python train.py --num_hidden_layers=13 --hidden_size=128 --num_attention_heads=2 --num_key_value_heads=1 --head_dim=64 --intermediate_size=320 --vocab_size=3271 --hidden_act="swiglu" --norm="layernorm" --norm_place="pre" --norm_eps=1e-05 --positions="rope" --rope_theta=10000.0 --rope_fraction=1.0 --qk_norm=true --attn_scale=0.125 --bias="none" --tie_word_embeddings=false --parallel_block=false --init="uniform" --init_std_qkv=0.0461 --init_std_o=0.00905 --init_std_up=0.0461 --init_std_down=0.00572 --optimizer="cautious_adamw" --learning_rate=0.00251 --lr_mult_qkv=0.7 --beta1=0.9 --beta2=0.99 --lr_head=0.0052 --warmup_steps=312 --schedule="wsd" --decay_fraction=0.296 --decay_shape="linear" --final_lr_fraction=0.1 --batch_tokens=16384 --max_seq_len=512 --doc_mask=true --train_tokens=90170000 --max_steps=5504 --dataset="wikipedia_en"
Each number is 500 + 50 x the weight over its row's rms, rounded and kept within 0 to 999. Layers, rows and columns count from 0. Numbers have three digits each. The size before them is the row's rms in percent of the matrix's.

# layer 9 attention query, 128x128, rms 0.116, rows 36-43,100-106, columns 0-127
074:480497474437472450564519528461455536553478561631344568447482608540432455530490521536520441437489470466586520515493536555469520470595572527579517483482500494543491495558439442496470481464457475507550440511572515484514469529520461501539463608419390532479440416519476430544462584489518452460509546428509548601533465474510593508452549439458423465489477530584461456517557510556456551509435
157:467495544495503447531496631444423558581453476506470500518465561484489477518442519540477501504442495550464444468514511529496548549457548557574401483586505477556454477561444545551521470445444428513584583459459527535430458590481435431484512476452439549438496571552534525558469543468425479561537563564424591468589501505466552500516497435451499410436414494501551438471503407570494607456458
069:421467410444486565418467512502464455505458462482522492563523471508574545605496461512561550446512446494429436502567526394525473513580454505523468564577516349466508465462509477502531571418462572501472517487496486459440533499502499488432530540519518508539603562513422498592437467548505555518492396505511489392488466446526498505581571471540527556539381566541564555535511437478580483508570
082:579524483574479568488441404497537413439590471475506444534429471547499504574483374554547589522491494468397544488524467462565461528531477526564479496517519468559437494473563480440483531519630545515465548531535509482440510540473517518561412477467430464639480471520440529577454485563456562448459432547509481505552517513562420562579490499505467450594481494392559518480470527471449490439452
074:461587417470455549493537494504617515505528522513477475489430508456523523505594509493406513545472402442481507565510483611474478497534487541529536454449552465523549470442547554486596555485533493448534521511434512586468494511515479502513448481582560522504484498489442514457459642366523413600498507426402471474472489519441528410411497553491511466442558556505497560530451517572434475618476
079:527504395514492456597511398552570519479389419499521454437473525419466445544522556498410489633555515442536531517443532494596499396496501449519499496467522534459461448484433503472478526523455513515449480510465544483517515430452506504515523529480587442494472389562478515461574538533532454429452569479591499574470636490600485416513511524538479519504508523558509561480476601496436431552499
071:506519484483414526564459434473605425420565513533482462463508594505501411571461495535445424547489542551486574494450497613583485573480452442555517473482517466540466455532360498548521515484484455455469493574431533486521458464442513525529464490522494504568462476442545581516458527568477481580413533381506476590536566452540438446445496512558495534558516554410520527434485445506428489510595
093:567524483449485472514547464513501496474486428478578543413490523419466524468524603572420426587537539414571542479415500646566434463490459518416514472486468549501454457574486544453490519538511498498518483515481534512531488460469432467507501547457583510481479449491446480502511501450471524513473645490565463587469577465523642380495469490512470494603541533552455531476416569467472454550458
102:498540470511515509548440525518388653517506485539505505468495548454536519553511558496501444488576533453584533464439449446550489600439541426578494517590477507461503437526541469540441482415555466447474422563453454523507551524473461432496442559454517432467385519515522574479480539563554562581476499524562581497534591480479544480579551499440457427512508462565510464374480470554413476472478
162:527496532472592375544506580455457505525460432520492618510407466477480553514547586475571548466412573563516487528456523410434528510487536625489430546507511539573413530540560519597554469459548528501498543450493568581484502574489435495501444502471396609458464489553500512577514541523430433475487460528473524478502465470416520559448470534495513420438493505510596424457511512530486503509455
101:466509522507534526471571508536601498506467536429484543549501433452503537472512456543534490463417498562403413530516581504403507491484539529447537480419494591463559583504524437516513470543529492500500579416432509494403568630519544502413553505481536565449594508480525512565563518558468482509481496455429415487510369526538498567450432515463472506488495462464424461483575500466645461453491
088:456474577474512486565472464529494450436513465559489477402550496440481475540439524525391547517485512473602457455509431479524513461471503568549448393471463487510442526445552599467615529494503555494514500539513454551478465506516492603536437444492356558538487504549517456471509542477450563544596448497518527538500445534493526405433423440518490465494495573439557514405446563514391597567497
095:496425499455469523542485485530526532442469529477524515463579454395594528416496544551445507549484532456593418439469395450490505439565540543485425449490492499484529540463533476484478616483524572471413466553585535465566561396511542538553440531474433505537422521539460481484570425530439539377532481529542441518515600514557521462433472580541447548579450479480492425452525563518439525516498
109:497473521474458496599477387531509467448490600486472490354451468438594488481514520405536510549563599419562486472459489536500472423511497449528473566451543452465478507441469563437344542517566613537485459542522494402477483464521450557527546542497478481455402392455546477459583494491509474482496502541578506545462580479525456522559495503512421522567594503518482522478529555484483487509515
099:527517501510490557559513436488488473423483549507462467445441520407573469502553509483478521544526623466567498455492457439523449429491471481534493536511510480514484503514480461486448564527460498527488497569489478477573494419432531494477512598495476486528389437527451430465509462495416524420486491574606491623504601455558528458500436583554444552586451407420473520413457588570404508556421
# layer 9 attention key, 64x128, rms 0.108, rows 36-42, columns 0-127
096:466552525511443451521469447441532435491406528539549528459533529523477568443483428425598611468393522550398539546561456584497551427530583563510453595471541489535479502505496557496462466464474530478430502421505566517468426567563508533534480506590496434454572470525538492486445518465529462564443490511414478485554505508547452592479503438508536612462459548442434513497451442544612556522487
091:465423475497526429577467524549449576521480548545502464505535475486467531482572495480551575466517443548470496451451521439448476585502479410518502558533416567469504489458410471460528442528531502504528544532457455503490503528572488463553522539541454487387532429634529574580555493611527525538373479486420549499456533578544463546563483531486557562492466478503559427560432400476577424560443
112:457503476535502458538542529582488474539472472524422532455428512520550454596529550465485507408491594482546465492481537519577444501448527580460524523507515491568444542622492516504575511554584483546482495549518497589478382452433414490492566513447406518519468467378449467475466568441446431537490533482575484404522444522502517434475513443449498376537461557483486589526492578491426584479505
106:510477534518446488593516502582520483478519449601523518416587502530542471474459507345443433540572528447499476520430482506521413485450406402450489482489511481576502538518494459533504525437501492546506486567501533601491524490486551622526581448451546566438516466405437498489556544460466546572500588523554485494446487473443517487535441595549569439517460441466463482495413527490502463588594
093:541397561567475562499509403590495455538559556491453512504479525509568531474483533517546504497684512408415495505462494465565442454481507396514530440512520467476464411543428510463567545508505448576517451586543518466524594530430469520465582528536419499487496457465490511549579521433499452488474555382566513503498432468442543511457447547509524427442466454519563464601501542520552509532503
093:553435506596555591420587453413516392486627499518578569479460437507580496479537465444448500518505482513400558465446463557518480475529512466505556412438490502523512429514460529474538523484519476484557496486563466471533571453410490579463521515556419466623523580482426416499470436424470585436512611529463490547485477478560494513425459504573529544507527486536504457495476533447483543491556
104:508404460619501538544502429437480460506599488531500475527436486563511478550462490442534528511570525458417489502456550502546462490519547448420525413491453508557522443574456431409532512536545491633523451597528514562505549503375553529458596528463392484529543443438435533573536382452483465465458555466463491391480484506514543550492478532527520451538505495528576462530495528472528515591506